config.yaml
head_dim: 64
positions: "rope"
rope_theta: 10000.0
qk_norm: true
learning_rate: 0.00374
lr_head: 0.00555
max_seq_len: 384
Each number is 128 + 32 x the weight over its row's rms, rounded and kept within 0 to 255. Layers, rows and columns count from 0. The size above them is the row's rms in percent of the matrix's.

# layer 4 MLP up, 1536x384, rms 0.123, rows 779-796, columns 256-383
size [ 99 105 114  91 100 115  96  99 102  98  99 110  94 107  97 110  93  98]
[[142  87 164 103 135 151 171  51 132 143 128 106 165 102 126 166 134 105 128 116 136 166 185 150 145 147  95  84 164 147 107 201  99 139  94 114  83 108 138 117 153 158 155 140 105 158 111 101 124 162 130 124 125 108 127  91 155 146 119  42 116 125 104  93 134 166 108 144 111  88 144 133 141 148 132 137  49  99 141  90  94  79 127  97 131 162  93 102  94 124 137 102 180 105  84 122 150  80 147 158  88 118  75 177 116 129 121 120  80 183 158 129 114 101  90 126 118 202 117 166  57 181 154 131 139 122 161 134]
 [137 152 100 165 139 133 141 153 179 137 142  96 149  71 134 144 121 123 149 105 135 148 124 139 106 125 121  78 152 148 104 174 119 137 138  53  83 150 155  98  89 113 118 160 155 150  82  89 136  82 115 120  89 185 127 111 104  81 137  99 124 112 110 182 126 137  99 137 226 141  77  64 146 128 158 138 145  80  97 127 127 106 123 139 137 119 175 160 166  52 151 169 143 118 203 105 175 112  79  85 122 165  82 137 135  94 178 136 140 153 160 122 172 158 144 116 112 101 105 119 119 147 131  78 159 189 118 131]
 [148  78  95 118  86 132  74 121 100 157 142 105 136  73  93 141  95 155 109 140 117 115 165  96 198 149 120 180 119 105 126 123  89 169  80 154 132 144 130 114 104 165 159 139 160  88 151 148  49  85  91 103 109 115  83 144 122  57  72  86 152  93 103  78 145 134 141 107 169 150 111 114 155  82 152 122 156 107  66 149 101  54 135 177 159 154 169 102 122  91 131 172  94 122 143 107 112 161 156 107  87 144 104  45  50  78 127 194 117 125  99 170 139 162 145 145 116  68  88 155 122  94  75 101  83 144 107 165]
 [ 59 125 132 107 122 111 148 164 103 150 107 127 221  84 109 139 165 150 126 219 111 101 125 149 144 101 131 130 154 137 165  95 107  88 131 150 142  86 211  69 125 131 207  77 186 183 163 159 109  96 143 123 101 115 141 120 153 150 109 166  91  83 165 147 130 136 128 196 147  93 109  95 129 142 159 135 127  68 113 139 149 131 126 154 112 119 124 120 137 146 142 113 100  99 173 143 189 112 131 128 135 154 143 118 113 171 134 129 109  96 147 198 106 136 153  90  97 103 146 173 137 172 134 158 118 116 182  92]
 [119 177  87 121 144  87 119  79  64  84  96 153 110 126 119 169 154 163 136 103  98 178  99 104  97 133  86 114  79 115 108 162  98 141  98 108 126 113 111 153 141 134 187 112 156 106 120 198 123 131 156  93 109  90  90 114 133 125 127  77 129 143 189 164  76 145 101 130 151 108 137 143 111  93 121  83 146 139 175  89  55 107 176 164 170 125 174  90  67 112 103 134 112 123 172 106 149  94 184  71 108 116  94 135  99 120 110  96  84 105  80 132 145 128 130 128 100 124 150 228 155 135 153 134 173 109 177  99]
 [135 100  87 101 104 145 112 162 173 173  79 112 134 130 148 155 124 137 140 140 101 167 133 163  85 125 109  99  88  73 126 149 134 128 112 100 144 108 141 157 127  85 110 122 136 140 121 129 117 126 114 112  95 101 215 132 101 159 167 137 139 198 123 136 162 128 166 137 134 117 140 167 157 116 123 164 192 137  61 108 152 124 130 124 168 105 192 141 158 149 146 134 178 119 145  75 151  81  79 195 165 116 174  88 192 126  97 107 141  84 176 173  96 126 109 104 105 106 104 163 168 113 125 111 177 124 173 147]
 [178 130 179 181 147 146 116 140  95 131 126 167 116 141 171 134 104 135 109 150 102 118  92 121  57 145 184  77 174 157 100 171  84 138  74 154 105 123 113 192  97 203 193  93 154 151 107 132  87 147 161 113 163  92 150 180  98 161 153 108 119  68 106 112 143 167 165 137  60 146 137 180 152 101 101 122 116 136 154 128 163 210 134 124  87 162 101 128 118 143 131 157 147  89  60 116 131 155 105 157 143 144 164 138 153 112 149 101 159 119 131 206 120 121  98 143 139 129 120  90 164 145 132 111 144 150 111  90]
 [152 117 163 144  99 130 161 115 145  96  77 131 155 160 147 205 121 118 103 126 130 107 137 123 171 114 137  92 109 116 127 111 131 150 121 133 147  97 154 125 123  99 102  98 165 109  94 129 167  85  81 158  96  88 142  86  96 148 228 121  96 122 114 106 140  67 102 129 174 115 133 138  97 146 139 101 186 197 134 161 107 129 150 143 174 160 110 161 148  81 137 111 149 143 145 132 174 168  96 148 125  75 173 105 188 154 117  72  77 147 120 101 114 117 154 112 168 159 205 112 122 153 135 161 135 134 163  98]
 [144 134 157 204 140 134 114 146  84 142 135 192 138 102 114 111 115 134  70 170 132 122 116 114 163 135 114  75 116  48  66 173 143 124 143 139 173 132 144 147 164 141 121 155 134 129 124 108 112 102 127 156  65 174 139 103 111 133 190 203  71 124 115 169  81 102 113 200 105 124 145 202 110 113 107  95 124 133 150 167  94  71 113 112 155 148 121 164  82 178 109 154 114  97 163 182 129 115 162  88  75 131 126 123 143 108  72 136  91 179  57 139 142 133 138 104 130 140 128  85 142  86 139  96 193 131 103 136]
 [144 148 151 130  81 117  96  87  94 112  92 119 161 144 141 140 157 125 139  95  82 126 143 125 142 123 173 100 120 150 128  74 162 111 111 128 163 138 117 110 158 151  93  82 116 145 132 127 115 102 146 163 130 159  88  99 104 127 154 120 137 147 147 164  55 172 139 193  99 130 108 134 124 149 179 146  93 150 116 140 149 112 130  82 155 127 143 129 123  94 148 132 160  73 180 141 190 133 114 142 167 202 130  94 137 124 121  92 141  92  51 108 142 129  93 122 141 102 122 164 145 226 129 110 133 164 165 146]
 [174 183 165  68 147 104 137 130 120 143 121  72 112 164 211 133  73 127 107 170  75 105 131  81 105 123 120  84  91 155 177 129 144 159 177 172 129 109 113  95 126 155 131 132  42 113 178  76 145 168 113 135 153 118 116 130 124 132 166 133 170 216 111  90 135 133 145 156 119  90 176 149 105 109 143 160 153 159 144 146  77 228 132 102 121 154 137 113 145 116 168  71 134  94 151 144 118 155 157 127 162  79 153 129 166 177 111 144 149 147 161 147 202 165 144 116 146 152 120 148 136  36 129 177 120 108 134 127]
 [136 190 113 128 112  84 117  97 134 131 139 138  89 135  69 114 134 166  79 152 125 120 105 111 122 128 160 115 134 141 116  95 131 109 119 133 126 120  79 130 110 102 167 173 127 140  92 171 136 109 145 166 117 157 116 111 120  64 144 116 137  95  71  94 116 149  98 117 102 111 166 149  87 134 130 136  97 139 159 110 113 154 132 159 116 136 154 101 132 173 152  94  67 113 133  63 180 108 106 153 151 147 114 111 113 105 124 127 111 187  63 110 154 121 173  93 101 190  90 145 104 194 128  55 199  88 128 121]
 [108 106 103 120  43 168 142 137 152 111 185 144 185 151 121 209 109 132  87 112 142 129 139 160 112  81 107 118 110 113 140  39 117 114 162 162 130 159  83 114 191  91 160 115 117 103  60 150 152 127 121 142 124 114  98 131 166 113 102 115 162 151 191 110 147 146 118 179  81 121 112 174 109  89  78 137 165 115 167 212  87 152  95 112 112  77 179 143 159 133 146  74 103 103 165  97 127 134 112 113 124 120 107  90 165 152 128  80 137 192 129 146 117 100  96 181 152 141 149 123 148  86  92 156  94  90 133 170]
 [118 119 113 194 162 208  36 138 104 103 103  77 105 148  87 200 178 107 123 149 105 147  96 137  91  77 151 109 101 172 105 134 130 112 106  76  94 121 106 140 137 160 152 140 108 150 191 120 121 127 118 124 115 147 104 164 100  84 125  76 101 140  70  76 163 138 145 131 157 160 130 120 128 104  81  89 177 119 159 138 175 123  94 127 106 101 129 100 129  85  99 143  42 176 129 139  93 121 151  81 188 118 135 160 142 117 111 116 201 147 101  67 154 103 108 136 193 117 142 162 131 188 125 134  64 143 109 210]
 [139 142 145 109  94 142  93 123 131 128  84  89 108 147 153 147 119 131 128 155  39  79 136  86  59 174 182 121  32 152 117 154 137 150 143 125  76 112 145 143 173 148 164 142 206  94 141 176 135 178 181 126 121 158 103  69 127 128  83 152 131 116 164 116 181 156 133 108 159  37 161 173 127 119  80 176 107 194 103 150 136 151  87 165 161 128 138 140 168 140  76  86 141 150 180 151 100 133 126 123 138 167 133  90 141 162 226 130 127 137 175 130 116 141 110 107  71 155 118 146 133 138 145 134 137  99 117 104]
 [ 82 108 104 137 177  76 144 131 133 130 111 159 130 177 173 119 164 122 171 129  67 195 128 101 105 158  87 113 154 151  95 131 175 147 135 160 108 128 171 134 184 149 128 133 135 127  87 108 140  91 122 204 143 163 156 107 203  84 156 151 105  89 146 125 145 153 105 104  92  94 173 187 125 151  84 140 129 122  94 132 154 124 158 140  63 175 169 130  96 118 115  99 211 103  87 160 112  61 174 124 207 172 101 117 160 114 187 126  93 105 127 137 105  62 170 160 130 221 107  65 144  79 129  55 183 147 134 162]
 [164 133 143 142 236 115 121 115  73 174 154 106 146 171 140 105 117 185 112 137 156 143 135 165  97 170 101 125 112  97 118 112 119  93  96  90 180 135  51  93 169 213  94 112  85 148 144  80 140  83 158 132  93 143 118 134 131 100 144 114 132 171 134 104 176  86 132 170  72 116 169 101  95 135  76 172  77  78 108 166 176 116 185 133 104 139 101 109 141 114 155 136 148 138 141 151 168  73 101 130 127 158 129 140 104  91  90  71 135 149 126 122  69 163 102 180 136 152 155 177 211 119 161 108 217 166  61 136]
 [106 144  86  93 156 170 160 135 110 110  91 113 133 117 146 114 116 145 122 165 185  68 125 121 192 147 167 109 124 161 214 113 108 165  78 181 181 117 156  68 164  84  96 101 104 137 197 153 133  84  68 168  99  72  84 131 145 183 147  91 118  79 122 121 116 175 109 111 143 150 131  98  94 111 180 105 141 139 153 135 105 100 107 137 118 143 182  86 120 142 134 179  80 136 164 112  75  96 161 123 158 168 131 194 155  99 116 141  94  93  76 100 114 169  92 127 162 128 106 100 205 125 157 156 110 162  81 103]]
# layer 4 MLP down (transposed), 1536x384, rms 0.115, rows 779-796, columns 256-383
size [102 108 111  95 101 111 102  97  96 104 101 102  96 105  95  99  97  96]
[[ 95 159 102 204 119 127 153 128  83 111 150 141 113 111 176  82 188 102 143 103 178 137 126 108 102 101  97 190  96 116 169  97 106 132 131 114 174 117 147 183  94 126  88 159 101 115 178  97 167 127 179 141 120 100 132 156 171 113 115 150 106  79 102 152  79 134 138 121 121 128 178 150 102  70 129 145 220 139 131  67 121 137 150 160 115  97 122 106 124 130 136 126 122  79 107 158 106 101 109 134 107 115 166  86 164 116 131 151 165 162 128 117 121 157 119 126 172  55 155 217 175  78 133 141 115 126 173 172]
 [ 97 108 118 146 117 152 120  75 108 162 147 126 127 135  90 130 110  86 107 172 141 132 126 118 102 128 159 160 134  84 157 137 153 111  84 126 173  80 109 137 182 138 160 100 127  64 113 123 141 124 123  72 106 107 153 148 144 110  97 132 127 158 164 145  58 113 196 111 111 103 167  68 160 142  68 176  60 116 162 166 125 180 174 131  83  81  86 138 150 143 119 160 104 117 127 124 153 129  83 141 149 107 103  96 141 101 166 128  87 130 188 127  67 167 140 152 164 115 126 152 213 115 131 105  65 126 150  93]
 [141 128 156 137 116 140 184 162 120 153 137 117 194 130  87 158 119 156 110 174 109  78 100 111 132 108  88 103  83 128  94 137 188 120  98 108 179  59 163 144 106 120 102  91 108  98 107  84 158 127 110 111 153 102 120 107 173 149 117  95 120 111  92 141  80 200 101 124  99 125 122 145  92  84 105 128 131 135 131  54 207 134  88  31 130 128 172 134 137 101 108  47 155  78  92  95 135 107 143 117 133 173 150 158 124 188  83  83 131 113  95  91 167 112  96  96 165 157 149  86  79 156 147 133 135 130 108 134]
 [126 139 150 106 146 175 146  72 151  91 114 133  43 123 126  86  85 114 159  63  88 141 156 116 115 162 117 115 130  89 109 134 132 161 117 102 109 161  35 177 144 134  96 151  97 137  79 116 161 144 122 112 173 186 108 142 141 115 106 136 158 110  84 105 175  94 135 110 115 156 151 169  67 104  86 137  92 204 116 105 142 126 127  61 129 112 170 166  87 148 133 175 159 114  74 160  75 132 126 141 113  84  94  62 128 139 129 134  67 115 125 122 112 117  86 155 159 134 151  40 116  96  74  81 123 157 116 119]
 [125 151 114  50 134  96 107 148 112 146 112 125 171 123 144 121 141 138 167 149 177 155  90  88 120 118  95  92 162 165 179 109 167  60 133 131 109  86 154 153 116 152 102 146 143 139  74 143 153 120 162 171  94 165 167 158 141 141 206 131 120 138 114  92 147 105 179 241 109 133 157 152 153 126 120 152 136 135  74 164 102 113  35 171 185 165  83 154 158 125 184 177  81 118 146 141 156 159 100 180 160 113  98  83 162 194 194 114  73  90 133 154 131 105 118 148 110 146  95 138 128 133 101 117  92 168 133 168]
 [114 157 107 103 100 149 189 138 150 187  90  82 126 132 142 151  96 164 121 125  97  91 148 169 123 100 160 118 100 123 132 157 127 138  95 160 128 149 156  92 169 133  71  99 115 122 128  91  97 142 128 118 107  96 107 147  87 131 132 120 125  91  89 181 203 134  61 130 186  70 158 139 119 181 172  97 116 120 143 163 117 135 119 182 137 140 162 111 127  81 158 119 133 125 123 153 114 132 115 124 120 106 121 140 138  96 142 118 182  72 143 120 168 193  98 152 102 189 149 119  31  98 158 131 177  79 144 121]
 [ 93  92 158  57 149  93  66 100  38 143 110 103  86 122  99 101 133 174 148 163 109 130 118  98 151 141 171 130 113 161  86 123  71 156  92 133 148 101  93 133 144  71 166  90 168 131 161 138 168 108  54 159 114 141 125 148 121 151  77 132 134 111 145 167 151 127 102 149 176 198 118 159 137 129 154 119 124 125 136 138 152 184 123  89 148 130  69 140 151 131 101 124 150 124 163 123  97 211 128 121  91  81  55 129  80 155 138  91 141 120 176 162 118 139 124 114  92 103 130 189 139 129 123  98 165 101 166 108]
 [ 99 138  74 125 107 134  99  79 128  87 103 116 123 100  99 114 146 120 109 131 112 138 161  80 101 170 126  79 204 164 120 122 131 119  77 126 129 147 152 227 130 148 135 165 110 118 149  99  78 106 117 140 133 164  93 140 161 136 103 201 135  87 130 128  91 178 116 192 138 195 156 145 150 114  49 186 108 103  90  78 170 152 159  70 116 155 140 144 105 121 159 145 130 150 116  78  86 135 135 130 149 146  90 194 135 134 106 184 186 124 142 230 138 139 127 111 124 131  81 118 192 111 118 130 112 105  55 122]
 [ 97 171 105 102  92 165  92  92 139  94 157  66 199 157 116 106 126  98 150  52 144 175 146 142  93 127 100 114 159 115 179  94  94 164 126 115 102 115 132 111 114  89 139 156 122  97 127 133 178 145 117 110 115 138 148 145 123  95 143  72 134 116 137 107 123 196 127   0 145 174 110 162 117 127 100 145 129 136 148  90  96 152 126 158  86  86 143 128 112 122 128 148 214  46 127 119 122 170 146  88 128  94 230 193 147 147 132  93 156 122 117  67  81 194 107 125 166 126 106 115 109 126 125 151 121 101  81  98]
 [ 85 127  85 176 150 130 151 114 111 121 180 164  94 100  97 162  99 164 168 162 106 117 145 152  68 119  86 134  76 154 147 171  58 167  96 123 113 105  96 106 144 117 202 109 166  77 161 105 133 139  98 151 115  89 162 193 121 218  86 185 160 114 159  95 187 128 104  74 113 119 154 152 111  98 147 137 129 128 140  87 112 101 106 150 143 226  65 184 125 183 108 116 165 136 165 138  88 164 161 123 126 120 181  87  86 135 133  97 109 133 171 143  95 176 217 159 136 102 146 146 100 119 162  98 126  90 107  74]
 [ 80 176 164 151  66 118 135  75 140  90 178 158 156 178 124 128 118  99 113  76 122 101 115 142 115 118 147 110 125 129 149 161 112  66  58 134 111 154 151 120 144 135 108 114 158  89  91  80 188 134 155 102 116 158 147 132 163 130 155 130 118  87 153 142 107 103  91  29 139 106 100 182 152 128  89 134 122 122  97  86 117 104 171 175 135 178  95 144 175  74 100 147 100 122 170 129 151 135 166 167 172  81 152 164 157  81 189 112 115 146 102  77 138 124 112 158 114 189 103 148 170 112 108  85 111 214 155 149]
 [179 171 150 145 135  86 126 100 129 183 117 179 119 147 151 117  69 138 179 120 129 129 144 153 162 154 153 212 175 156 106  84 147 119 152 115 216 117  83  96 177 124 148 119 196 154 141  93 121 113 105 155 155 137 109 138 136 178 124 141  78 122 183 123 104 139  86 147 171 145 168 152 166 113 135 148  75 128 110 128 130 112  94 144 127 106 131 173 102 224  49 106 132 158 112 144 146 155 153 119 135 118 116 117  77 139  85 110 125  84 163 131 181  88  96 104 124  96 140 139  80 156 213  84 165 185 160  77]
 [138 125  76 189 176 132 150 151 140 117 128  73  58 131 121  55 122 100  93 146 100 148 138  94 114  97 129 223  99 137 103 197 167 123 109  89  90 164 149 118  97 148 105 149  99 141 110 124 149 175 135 124 152 137 153 121 124  90  97 112 149 152 101 105 169 120 121 193 163 138 148 150  97 159 150  95  96 133 120  44 120  85 143  73 163 159  98 153 124  94 162 158 127 139 124 178  95 131 118 100 156  97  96 149  92 140 100 153 127 181 135 194  99 139 107  97 108 111  95 141  99 118 137  57 146 163 154 129]
 [132 173  82 121 124 118 153 114 163 163 108 189 164 127 169  93 152 131 157 124 157  29 183 149 123 147 181 118 143 107 130 116 171 129 128 170 102 141 125  66 167 135 124 203 113 136 149 105 138  67  99 116 149 142 191 141 136 149 105  86  77 123 142 132 142 111 160 128 103 177 133 104 177 145 218 168 146  82  58 127 134 136  91 150 184 148 119 136 153 145  98 106 120 116 123 125 111 147 107 231 156 134 158  43 135 122 127 158 119 106 168 107 144  83  95 129  88 136 118 161  79 110 100 169 114 132  81  77]
 [142 166 111 117 174 165 153 125 178 130 112 184  70 130  73 160  88 202  84  47 202 197 104 122 124 144  66 105 162 129  70 150  80 125 120 174  73 151 105 172 167 133  70 110 110  72 143  86 103 111 113 101 191  98 166 148 158 134 185 149 155 126 142  97 148  87 138 205 121 134 129 121 169 149 141 196 139 110 133 149 186 102 118 124 147 112 105 156 113 118 136 158 136  42 135 130 102 100 121 152  90 116 158  96 114  96 124 123 179 114  78 132 126 141 124 129 119 124 157 122 137 143 161 106 118 114 162 103]
 [ 95 119 109  63 173 175 144 108 125 130 139 137  66 190 112 101 123 112 121 130 137 120 108  68 164 155  85  88 109 126 130 139 125  74 142 122 134 114 206 129 117 150  68  93 113 129  93 107 146 104  95  80 121 137 101 171 192 125 109 118 134  95 123  88 146 112 191 141 163 111  88  62 138  90 144 157 107 153 116 114 153 128 125  86 114 126 134 118  81 168 102 148 153 170  52 108 145 160 112 180  56 126 204  90 139  86 120 117 135 107 151 151 128 139  96 144 108  96 119 168  71 168 162  79 118 122 108 152]
 [118 157 130 134  73 142 175  89 111 139 107 119  80 128 107 112 157 100 202 117 118 151 104 115 211 114 130  78 128 104 154 124  79  92 190 168 123 136 185 131  83  91 154 125 139  77 104 140 125 204 141 148 189 127 129 135 126 191 120 187 120 162 124 151  62 116 130  37 160 134 127 183 133  97 179  77 155 174 108 125 112 135  91 166 148  86 147  54 124 163  55 105 114  86  89 101 108 134 131 125 122  78 124 160 113 166 122 146 150  89 160 117 101  74 119 104 176 104 138  58  66 139 156 135 112  43 171 120]
 [135 133 163 127  98 131 106  89 148 123 157 147 102 131 115 138 128 144 143  95 102 141 179  54 102 136 135  79 145 112 138 187 120  81 142 124  53 120 180 185  92 197 140 149 133 131  88 113 166 158 172 101 191 134 177 124  80  70 149 116  92 134  87 143 128  67 166 153  60 156 160 110 130 166 170 181 131 125 111 103 180 170 105 164 192 166  84 173 118 144 142 148 202 132 140 180 118 136  38 123 135  81 167 104  69  79 160 116 152  94 112 149 152 110 168 123 101 129 155  94  81  74  90  85 167 110 172 114]]
# layer 4 MLP gate, 1536x384, rms 0.117, rows 780-797, columns 256-383
size [104 100  95 101 101 103 109  96 101  99 100  93 100  95 105  92  98  96]
[[126 117 113  97 133  96 133 132 188 167 141 116 120  99 145 143  97  90 131 146 102 139 135 118 111 137 141 127 156 155  96 197 143 119 155  63  95 145 159 140 118 172 158 145 130 153 110  87 119 123 131 114  87 143 101  80  68 112 155 102 130 126 166 145  91 173  99 136 199 130 128  88 122 106 163 173 138 115 116 121 124  93 107 192 115 144 134 174 161  97 121 121  97 148 178  96 153  80  82 115 102 170  95 171 115 127 149 136 151 137 145 111 169 148 155 119  93 117 146  84 130 157 152  80 167 190 104 134]
 [ 81  46 111  99 111 117  91  99  90 187 115 110  53 164 119  86 132 107 198 159 164 131  95 131  91 187 144 178 116 100 107 163 110 104  77  98 126 165 109 141 165 150 109 140 168 146 145  80  96 102 132 159 169 130 176 143 105 141  86 131 115  93  98 174 138 200 134  54 120 109 146 153 105 135 101 155  64 125 110 124 131  62 127 163 127 165 127 152  81  66 106 177 127 110  81 137 173  77 131  86 120 144 124  73 106 101  65 135  87 165 113 175  86 116 152  86 114  88 116 136 137  95  87 137 176  71 121 107]
 [101 128 147 128 137  80 118 141  94 133 125 123  96 162 123  47 147 163 168  89 113 104 176 131 151 150 206 119 139 135 134 119 116 186 150 177 130 136 146 191 198  98 148  72  73 122  87 146 142 146 125 140 154 172 113 134 136 106 131 117 117 141 117 111 145 153 188 109 189 170 154 152 155 145 148 134 193 129 138  93 136 183  55 100 137 135 139 114 210 121  89 150 138 137 150 132 143  71 107 217  87 122 137  93 137  99 105  57 178 132 186  92 145 122 115 208 135 121 146  82 101  98 174 135  98 133 163 105]
 [113 144 146 122 101  95 120 119  94 107 177 173 106 132 145 105 121 208 179  72 153 144 114 126 179 113 173 126 155 143 151 154 143 141  68 132 171 101 193 134 115 184  68  79 173 157 126 125 130  77 138  89 151 140 113  67 116 139 201  81 159 187 199 160 144  78 115 145 175  79 104 112  96 124 123 108 168 124 119 145  71  68 151 145 141 122 134 155 104  89 141 202 117 154 144 115 115 156 153 126 123  96 125 113 168 168  95 113 122 106 104 142 113  82 101 163  63 192 151 120  81 113  90 145 130  77 121 153]
 [168 100 133 148 160  61 107 125 153  56 105 152 111 149 102 114 119  85 142 172 151  83 120 130 198 141 112 128 104 152 114 148 184  83 139 124 138 103  90 123  87 150 160 121 134 118 118 148 103  78  99 108 152 188 135 132 107 139 145  98 109 126 143  91 119 148 160 108  92  98 118 138 137 105 100 139 130 127 136 114 175 105 158 110  57 129 119 138 135 152 141 124 102  86 118 102  80 144 149 116 143 144 174 140  74 118 104 182 138 138 115 196 151 128 168  77 147 148  99 123 101 123 108 131 135 113 128 103]
 [146 159 151 174 111 120  87 166  94  86 156 117 134 116 124 124 132 169 127 132 119 149 130 157 152 102 136 139 183 161 103 135 135 149 132 134 131 122  79  44 176 132 167 196 160  71 151 106 126 120  84 161 139 166 133 121 147 151  82 160  85 193  98 100  64  97  98  66 109 115 148 102 100 169  97 106 154 171 154 130 138 114 127 112 111 120 136 150  84 143 117 157 121 194 168 136  97 136 176 133 183  97 134 175 125 167 167  89 105  97 105  75 131 155 150 144 124 124  92 169  87 158  99 132 116 107 148 122]
 [113  79 119 110 133 108 174 135 131 102 123 147 137 118 104 128 131 154 149 118 105 143 158  84 138 180 160 134 152 162 123 133 111 137 103 119 124 171 147 168 119  90 107  95  84  89  55  92 140 106 116 148 170 151 116 128 123 194 139 171 100 117 139  77 142 172 159 138 109 124 103 181 133 141 108 135 122 130 129  93 127 103 122 114 127 120 145  51  90 128 144 130 177 166 145  80 151  93 135 123 156 169  64  91  80 175 107 181 127 107 117 140  98 152  93 159 114 139 129 144  59 140 119 125 133 110 117 112]
 [172 146 179 182  51  82 168 127 110 117 129 195  84 164 138 143 178 150  84 144 171 152  90 167 151 167 116 196  65 117 134 124  34 146 170 144  87 139 108 107 132 180 136 143 167  89 169 157  78 111 166  80 110  93  80 144 134 101  99  94 125 107 172 101  97 158 105  93 133 119 147 100 133  66 106 129 131 124 162 119  97  97  99 177 125 115  92 116 147  33 125 110  93 132  82 131 103 123  78 143 159 135 154 193 171 128  84 114  90 120  69 117 164 165 128 209 146 146  93 169 154 153 105 142  92 134 100 141]
 [173 109 130  97 111  91 112 165 164 101 143 113 177 200 127 113 102  81 102 108 114 124 123 142 124 157 103 136 218  79 115  71 164 147 121 165 140 114 200  92 114 110 129 109 102 185  70 113 156 108 160 102 182 139 201 119 132 133 105 157  74 121 118 160 111 160 158 133 154 127 129 136 155 107 126 102  80 159  86 153 167 114  93 135  65  95 135 119 135 158 213  96 202 155  76 107 116 154 113 136 153 147 124 130 145 123 140 178 158 181 131 178 104 101  92 111 133 131 148 159 119  82 124 137  64 168 146  65]
 [203 152 151 116 110 143 149 140 167 141  93 113 145 106 100 154 138 180 136 141 147 147 118  97 170 124 143 148 107 115 152  96 126 133 145 149 107 123  88 122 111 143 102 191 116 168 161 175 123  84  69 212 180 122 147 123  81 206 165  69  85 105 135 150 153 103 144 148 157 160 173 129 193 163 152 128 202 110 108 105 116  51 107 147 152  94 176  54 108 193 102  99 137 165 159 161 141 156 124 120 139 206 154 100 125 124 160 161 159 141 152 122 153 125 113 151  78 143 101  98 114  98 135 200 156 138 171 183]
 [ 62 127 144 130 121 137 141 132 139  70 124 134 159  88 150 146 104 122 114 120 184 122 151 145  80  88 142 149 154 137 117 172 111 167 126 118 155  87 125 125 111 131 160 113 146 110 117 104 117 123 164  76 122 130 160 109  97  83 108 138 114 136 143  71 102 127 165 108 149 109 105 162 166 148 161 116 166 108 126 153 108 132 182 101  68  56 168  62 146  75 114 136 104 143 157 121  81 161 111 112 120 138 178 143 163 152 145 156 132 105 158 141 108 147 122 118 144 139 131 118 166  29 136 138 215  72 112 143]
 [120 147 123 100  90 137  78 107 154 165 135 123 115 145 132  99 193 141 138 123 101 165 145 179 154 146 156  90 144  84  76 167 121 138 151 100 111  99 151 131 129 156 167 167 160 120 125 106 100  94 112 140 131  74  67 138 140 171 173  86  90 136 113 130 122 115  33  89  99 128 108 153 168 198 167 108 171 138 141 211 154 113 148 105  70  89 105  98 135 151 168 130 104 104 165 124 157 180 161 135 116 118 173 145 140 139 149 114 153 100 126 132 139 116 161 188 102 170 117 107 144 135  96  91  65 133 136 112]
 [144  94 127 105 160  94 100 151 176 126 150 138 132 161 181 125  78 148 150 178 107  72 150 114 129 154 151 136 125 130 134  93 154 116 102 131  93 105 189 140  99  96  89  87 170 105 136 107 147 153 195 157 159 139 175  95 116 126 131 148 193  83 148 183 111 155 125 120 133 108  82 146 109 124 102 164 114 108 109 136 115 189 158 135 168 107  85 181  85  81 129 151 175 100 129 110 142 136 102 143 154 142 172 112  44 157 121  99  17 101 167 213  65 106 126 102  71 109  73  97 111 126 140 171 147 136 136 109]
 [ 88 225 166 124  98 134 134 110 125 121 115 134 124 140 114 129  94 126 177 154 115  99  89 134  85 180 154 154  97 174 137 173  61 107 141 146  81  98 109  87 138 150 146 149 182 148 134 154 129 111 201 131 197 147 137 158 104 141 172 122  69  91 142 102 106 160 113  89 163 139 111 140 139 118  78 131  59 200 115 129 182 194 128 135 170 141  87 129 144 162  70  99 150 104 161 175 120 117 135  78 116 100 165 151 141 117 189  97 116 107 181  70 153  84 120 168 138 177 136  81 135 127  39  80  96 108 106  72]
 [ 65 158 101  76 170 136 127 172 118 122 153 160 149 125 189 132 145 135 195 111 174 120 177  87 131 115 138 167 151 163 112 140 135 121  83 185 107  90 149 165  99 129 105  91 126 145  70 118 121 165 130 122 146 146 166  75 135 118 155 147  89 122 135 104  92 164  62  86 110  68 152 174 158  53 160 167  91 141 120 144  97 158 151 142 135 140 152  90 105 106 137 117 160 109  97  65 122  94  83 163 146 143 121 122 142  70 121 124 160 128 129 144 175 144 133 125  79 119 147 104 156  79 183 115  81 152 198 103]
 [154 147 153 119 118 121  77 181 135 109 102  75  97  94 185 176  99 190  53 156 142 102  75 173 109 106 140 112 118 128 110 135 128 132 128  91  89 149 109 145 143 123  92 131 113 109  53 101 121 110  75 132 159 155 108 104  76 117 144 123 119 117 103 146 148 138 106 124  92  94 114 155 139 135  91 167 161  90  91 152 101 179 164 137 102  95 115 165 145 127 120 178  95 126 150 103 171 129  73 192 133 102 122 147  92 114 183 108 189 175 193 163 173 127 183 139 120 191 118 104 169  59 133 103 161 133  57 140]
 [ 85 158 148 166 169  89 181 117 120 111 109 152  95 157 134 127 123 101 122 120  98 158 163 146 141  77 172 194 117 100 121  84 163 155 108 143 165 114  91  79 130 136 176 117 124  91  97 158  71 185 147 101  87 126 111 127 166  62 112 151 150 100 141  72 125 136 148  92 160 104  68 133 102 121  94  99 143  87 128 126  95 131 108 103 114 197 180 138 108 158 120 139 104 157 128  93  99 153 119 128 166 220 169 189 110 144 120 124  90  88 161 158 107 151 169  80 148 138 143 137 144  90 128 149 152 169  86 131]
 [120 123 101 147 143  75 113 139 150 134 138 122 156  89 124 184 137 154 108 161  68  96 133 167 176 123 119  77 120 146  79 132 148 102 112 141 124 125  85 191 183 138  65 139 183 121  66  79 122 136 153 102 168  93 128 117 133 137 112  65  88 125  89 119  97 134  67 104  93 157 102 151 114  95 159 150 129 126  66 129  87 131 149 115 114  55  88 133 130 107  92 160 133 158 108 128 160  61  84 144 128 182 144 104 115  66 160 172 185 130 116 138 151 110 148  92 117 201  97 112 118 158 132  88 161 122  89 192]]